Part of a small language model's weights.
Size: 11 layers, width 64, vocabulary 4611.
Each number is 500 + 25 x the weight over its row's rms, rounded and kept within 0 to 999. Layers, rows and columns count from 0. Numbers have three digits each. The size before them is the row's rms in percent of the matrix's.

# layer 8 attention query, 64x64, rms 0.236, rows 38-63, columns 0-63
084:518512536517522471502475501501472521412507509482509498516546503462435481506475490506522543489501506486524486511531498504468497510488510502495532497470499476519508470517528541465491522499547471
095:472461543532518529500500484524510529528478545492476490486520517506517527485508527515476495514481537493468520520496464521475516485515525490528523538492506542497550528442474484486524509489446522
120:520520514532494494477481480451536455503484462528467528504443499495491512514490493474495494508545458528511483540475495502517485473455478475464527538500535524491473480486498541497476512470489513
109:505513502493530501498547514505453511481508510489549507515498514492510541479491466493528537481556539480479480470485429494491504538479506487511523487513530493513510505515525443468544492518508479
117:471492477480482456524479453496505482499514498460476481524518496479505471477512522495529465487510550498490489496507525441455477490465474530515490488451521506521546506498522460532537481519516504
119:520547503503522511518474466502559460495485490517483504476524489513522463544519496514510498482489454498459507542488471518464523521504488489449479518533547497485515507457523509494499474488455482
107:481507450509502511469467462508510493537461523490484517531523520493520487453515517465468478499449520478513500491496498467537491444486513515551496495457496513471509495532507514512536465473491472
114:496507516477525494505519493493524504468496552498521481496515480490491490459459494553502517484452502461489504516503480494485526548517550460480540515489500473495549452507485526443492501516522494
092:458493518508532475503513471567463497509479450508505494511508487481489477522524513507531494515529507524490495554528484498518542484509524521496548484546506444510536495508495479531502486516474536
127:521510524569482494487463489527496530520504522493505502527510522530497505495520476515462517503514483477485518532503559467502479454537467444446496494501513502492486546474517522532482517502520500
076:509493510532492493509531486511467493503504585499510516498517523508528510456472481480469472480543537461462477525510487491537494501499479462494477540485559516498521507491504447504505510501518515
082:503486455531514517482514457476523522522501517508498522460486494516496508445505497522474520483446489465455528481500479519510555496539548509527525447512490484477530501489503528479507479519478513
065:500539439491527502513488493486550498501518470507488494540500490525515503517487499521495479451481515426510507484496470476495468495472524474478515512491504519534498464560499558491514484519507523
112:501483568517501538494534495482516510504493522547511500487502504507473529424459485509501505484486528474492498498506475520485545488503536490517505522512528454531532485498458504485505521556481508
106:504512534515513511481511558451435504512482458522453510476510523491524500479482502531502499531537498491500490482487475480507530448525526517534522473526504470502525524529494538492531524492525499
093:497517453505488572471500496473500520499477474537507486490515504500505503497511507508504526480467498465475525470485445514488550522526473510516495491528515492528495531544489571460526505502475503
101:499503501503521514480532538496435540501514502531511488476497504479467515466470452509485519497571507459496523503472453477481527485500517499505515507520494488503492514536476520513497537565485496
096:490507486492496473559484480511499525499541530475488520493530468495524478482531497443517530538501536508521516532510540460515451498488500492469488456496493510488485466480486476531527446502495490
101:522506540538477501520510483502511473540533536474512499532527524507495484480504480464505530502447431499522528506515556492516501513467540518520486481496522488474455505495532521485475508483471495
100:548473559486514488496539500482519481484500517505487515542505522491485503488504472517538505476474535453503490485479495499494537533482529528474488557502549457499510489539492505528478527531490530
119:480477533456528503455528536521514510490477492492530513483502497464510490501507520508534473452487481458510478470491459493493540521509505579514530524481464478530509513523480521516510513510530518
095:533477464506472519512502498477500447532495500482469535494460531503530547534533504489505468516479502507516468514481496480504466515500471515521523539481495505484503489471520541484506551435470509
103:492507508498496517548479497486510491522474538476534469519452517510517470538518544475520553464471480507505520535496497455497497520487527508501502503497481522510498467542472447509469459510532512
083:504498469495505536489537504480489489481537495486485490496474498455499506543493487462535498503501462458517534497464477481483526437496491527522529462501428509500510470510478507522508458530512483
098:478504464533517529505513457469498506514475521526487548518481497525494473487496517494483526531490512523487539494495523489483480498525497477500484510485452533453486451501522513479542432479464530
085:526526509501468481500500492515486476525462488517503475457422468517459552531486506519490473482506537548509462494501518481474512491535541514549532501491522510497504508483504490514482539498510500
# layer 8 attention key, 64x64, rms 0.238, rows 38-63, columns 0-63
108:502498454516475494517554495485477506541526515500452499483489516499482531464486508480492536456490461513480502473510503510470505510481505473495521528481503525493450482475487476449476536462527549
100:505506538517535497525505499489483470460471509537490471535504473481497501532527483509488459519488536468499482470539493515477501489498500504443518440456516485488530475508515543478521496538501460
125:504471511490495536519519479523517496471531498515506474510511467497458478517553497486512463539505515485502486554505536527479470493527470478496502479472479522496482490544530531484471550559494485
094:517504496543532495490502509493456501553451526529474469459485525509512532498479467536456487492503487518494487500491520495495550469474488509532537534548493454517501505466497495495501525509494538
107:484477479522439512516503482518446536487509530479472506513503550511491512525474511527478489499514473549548467521509479494498482503509522485527486498518447526513523561492506472496497500466486469
109:500514504493524513507520485549490516500484437459499471511519507514503465484499514524471480560503501454511481496529488534541533468497510485479487471512531506464481506535497482502530466490457451
109:494503513505512449480485515551509475467518505513498479490575505526473493487514543509501524508503491494517532511465502487479512462480476487447467523495492550537528445522475504489504522505514521
105:485479463469454512549509494478515501521552516477513465532531464526503500506542518502507507497491466489517543507514482514518533513508540522530504534486460538504527532517481539466506504508536489
092:504467477510484479514508525509496525539504470514478495416529512540520519470502493517484465510519538528484461524478480488520504494512492507447513481489530470527547512492527462502522517513474526
096:472479504458481524498532542508480545526503551518493495486516532449513529514506512492494513512505499483511539476507455512512495536462473530534495529487459531501500527554497472509507543483487507
085:495472468457492457495485469507468493484494500469504517513508516485509539506534531551493492515470523495506551490468479514508541505513490528516469467503507413540482476500498491484503465491485499
090:454508470444466479477516462521493492483517516510499529540493458486519527525507494507501503521521523548477530491470496483498518495471490492494476548442467531484505455503482504521495468458502519
084:500461513513500459505508505492447481510526490515502540509480567509527467457531509499441498483499505498498478519511489511509455505512444516504491509521552531506501496501520522483496494564519495
090:496452454514487450533507465474560509487470553526466477476473506466479540516523468511476511474488523532514510481489514489494510480508517504476511540493485510448503513496487481503482506524525520
110:508510507519469501524530484497496520546560502518497488495487533518499516492534500499538554480533496516498517510473496483526485512495521508492502569480472521484454467454468480509482495512455542
104:485464478487527472496517515476476489528470495518479515474497531457542501485496452512499550460467502541489515499484490503503529477495480471485518444477493457502506458542516497510521450495482515
100:498552515514511466500473512491490512534511541549476505484456523504498520496461512502477481463507505457506491460489532468536468512493528521488505539485506530468478448504482458494501508467469477
100:506553464493499501550497501518485502477502531462539488503496481550518526519537489519538487524498489491539494519479466510498521514462478495469494543537498534490527526497487521512524506504556543
084:518483475505519492512467547456493499465502552530501510509546501514509508465449487535478444542486473482517513453469482501492532484494508502474526483515502496498482488488497535441500484498526507
110:510496470516492512450504526488524488505550532517484474512494512502488510543530531492513506462482475451485474520504493497468544490494477516475495538526487464517509509439529542472459510492509535
115:494527437497507491433489522466513486540502492504482532483513479481513514472462506481487521446497514575471508524483484499501491486534500508503456488503490481537463512489500499470491496480493536
092:494488519503539510543521481480488508506512488510455506509500537526431506525487493510468523518496507457516539522513529503524498495555515461503480513460508495447483445485450503506497516519503513
096:482536506468487462531499523502500498470493480488508508515499487512494526541479505506454501487493499543482521496482536482506528495550493470495526526511480494518449505508433427494529459488497520
101:485486512472462501529514505461521491499571482488488466484509457480518509487519563481509514470484478482542503511526463492541472495486497496509481491461496525495506512461504507510468537445519496
107:518525478476488493489487489537484507482483473486526492495488514498476443523489521540518507549475478493492528462487498437523484499497474506484469459469499531488500486526451458566513496491515493
110:503500508501503490533488518518515501499494491491537462466474536574477529489512526516481504537520548527494462525443488496470474500517473502487494510489467531506514497531533547473477462514494481
# layer 8 attention value, 64x64, rms 0.292, rows 32-55, columns 0-63
089:514504462455457477487483469474502504485490556510481502447496506517485568539480526537503519502517498503548499524521493489498489526539484512528514524466497509530506470488494485528450488485510513
088:485543457494555512521491530557490477511495493475500514494465514482477530490556465484513495501546492465521467509511505495487462494501537490495511521532507496480492513546550532512480526501483474
092:446510473521494540505495482493485471484477532466461524526535463566481485477509469499489469498478525485497498472465507456471489499482485503494483512519502466491510528510521512486542539476464532
075:479478496486509548477529501484516493545524512501498488453478497510497504491454477480478473489519470455461500483538477509558522501499543454547524480488542528491506507504495485465500538503517488
085:499458503521480515483505532526485489504539500522485489531506478530511510521488525476471453471472455431477521505515517479528504520539475508489481524508532473443468478493465494473503496502471523
127:475503519462479492501497523522474517472493517515540509465481572486510515537554564504478494491523507488509474477492533518517516526503522490537459520501470539499504533515505503505504550492480518
091:501466490507518486513499521510503499495525483465511476519495469504498495483440536485476539444498496510471448469555481527511519471528536470468500497527480517508488511533494539457511485487459494
081:509559524490524448468544492519514519460487527497473507501493500473502533490505523540496524442523482506508490497502474539532485489487492501506470496480467463480540469483547475500484489462478504
094:524524500536485466501508460493472485508527457490462483502490520579535479523480525521459490517482495500526490496511534497472532472513489497513502510535554517510509506522506494469458508519460532
092:521490496465468493496508544493547503525509453498503477508514479513468495509499485503459501494485466500478536457485486521508501532500470526524428507541530458509520533516503485505491549539528492
108:487461465493521510454486480466483507494507490455487470515490529481511521457459489485427470472458532464504494508525502492491529514508536498513452477476533512487472478498494481490486502457500500
094:496506535538489477477512457491501490493503451496488529501473480515494475461500539546518536481499427453526494522484533456481505497486515493520468471522481507515525528484499472523486476467485496
087:459475488466480495489503475545477509502472465543519514475506506505472475481522472485523505520476492477491490496478495510552512533451476477539519547522446505504446521535496483519530510498507497
099:477477500465541531503527531517472511513496478514452466496486499499498484537508473491525535530542491544484463484496475500494523461552500513486497490462511468495466429498472502488501513523503508
095:465479528490523519498493531464515522513513547490489506521502496503526471508465539513457525467491483505487512478508434493487468487448537522477527506470538501508501527494531490505522442522526509
085:452511480524517513501518535505529526480496469493513482472522557471503536517496520474474501471529490540497529490519484485499553473497479522510515517535499503551499560499467517517526475461491505
104:502467503534518486475482468465491461504517474476459500530493480525495463514462499521514467490485485488468501511507512489487483464527478454485539473446535497483506496427518517513490505467504528
082:488482498518488474480486497527476489501502489510493493495506445517548471514513519490527480462520527482484466525516467512439519486508520511479485417537537515499495519479498476513506489452540512
085:451514475512554508493510495503507475500479494497498508507486462491530498567483535475524525505495524493533521475503485512497483476533504491509457459473505516502465445510490448495511456490527541
095:500481503490512526523500490488495542529483520515528493457506455464482499488527506503487481562530493504447495519534489505488502484473519477492505483500494470521475511498546460560479547537465501
107:494487553493520504521515540445511525520477484482490474492487518507479516476478463518517509500485457505532497461494505499467495506474496500524515491533503560486505478567562510526468509480508485
095:514545529498502462534496466535478490500466476452515515519488555486499504515508512503477514487509510485516480454514502498565457508525480493562458485500522484527524482503505465479510519474496489
087:531505504497495489499523468470474500466482481502468551524492475517533500528507539478470518498505483558516492534488499481529530458502496472444523472485477502472480533456496504500540526487470530
091:504433521511489480502462464499525502505494481493479468516489480535511502493578509491522526476517525447480544496513503515496527518517493503507515536512474475490547489496482508475524518506543541
# layer 8 attention output (transposed), 64x64, rms 0.291, rows 32-55, columns 0-63
092:487476502505521489487495539483507533472516497482507511556523483486469485493499474473475526528543514449494515491500472560515477500509489484529481490531545535451513539494501527470509483478548485
096:478485552488486485497493502437518480532511491520478526491456512483523483540479510526487482511537513531449540505472537486495507499494452530486486519476461479488526470498479497491510455513513538
098:489497491526509502499524489504441513544478471500542519519463544477519498488510486532492509492491510516466532539478491482501524525504547511540484500534488497541469505539468510495489495552451523
093:509487509515496447501455522547534540534534558473498502534477516512506552485515537494504521490533502475455506487479523464498486487487485473507484469489485509515473488525492485482495479458508461
094:497526526495471464472487460526523529518486495441530506482497519470522495488480512493483506485482521522507534484517446474522515500454541495507514448497473515537510518498471544501525480461533518
127:504456535492555498512508527501489476538549544499468506495502475517494536492459476461512498483533491468517513526493481540525527501459513503467510489505562492511520487474473507493515495506453486
106:497549502523503473463500471513530533538536559509529508494500474511489488476508522491488480507471536510483518458486547511505468515478510512507494496479507478505527481448523525521546441524502492
096:530420486512468481517473490490501452531484547485509525510504477509440495555504516495510469529506505485522497513522526519505462472464496485478510504514504526464492497513466547499502516491525507
093:489510475500493562448509494475466524520476525508519543541504523474478529447534487519461511518472517473485499495525486502528499468495508515506491504463448529474528477517483502511537496528523518
092:500531430494490512456507483522486494509489481491533461505477521542546515502504458530516511491493513490481512563498489480497491512461493476474523484483466536532465450482532517489479502480506481
115:475504495500502483490502548535476547573548504491516503539482495536505489451502515503533505497519517511513498479518506485531456503467505494528513499490485541532495471537494475467532511517537477
108:496493490483474500472517494505491505511490553497470540513498533493507524509475476493493460509502502468469525437552494513528503497503523528457496530497494563501465539480526490496454539486490529
080:547475538465514564493477545476518481512492530478498497487490519494513516523515522531510466489505500524485513495460458448457482531526522524522501472514530519486523522502480494488476531507475463
104:512508477454517478508492499454550495485492474482535519518528522487447498465504546481521524514530491509504521539536550501510490536502502464494494488480514479525510485504521514539498462521554481
106:505494500504502491517475444560500492465494537499535478539456455493467483503494488503491490462465491546501516493509493541499500494471496540507476517520487526497489437526501452533498479514500491
087:510437489489474486495461467498511528535558503493469511532522478523499503471534517505550507532489507502500471540484473526527520561521507528498524520482505491472476472479511491494527473506474482
105:501523504520470509531460501512477534469467499484539505518508482506498511495484489463463496491498509503518524490534538460490500513525495511513517522463447535503459555486454494475522507505553544
099:502540494489509463504534515506519485493531521488522492509473462550501506483504480533522513518456499499489511467554536456486514508494539497516492520489461486443466512497499472477507523515561526
099:492519526495478475496524533533508506490532494522538494501522530512445514467506473511513499516508501519470455499574513483502500561462491485480507505511476492476569480512539516516490493500513522
098:510503512522505527521527483532502515496506514473450481516509507487509471472500485517514480527501543507517476532488568527443489479514519496462463502507510492530494477511467479452445478491546495
111:485500462466442507500502521463467458505501503511476521460449503553507522470516499492473541473537542518468456533490525491513474507507493522521479496499527522487502490510484459529492498488475497
107:514512521540511492465510541477497483533497535544468513514509498490493545498486510474514481515510465529525512539482496553534478509451486458472518556477472532477501509532506512466499507489482513
095:461480482512503518510491494477492509487521498470553511545510510511486532481455520521482476527466501484532510478493514556494540504542526494485501484469510464525519507499469536477515552523453520
104:490550532464497477464518508519501495519503502490518527503505495463494485549492456456528477471464475482490477531520476470484502507491486507528466470457501476515456564468496493474492477497523507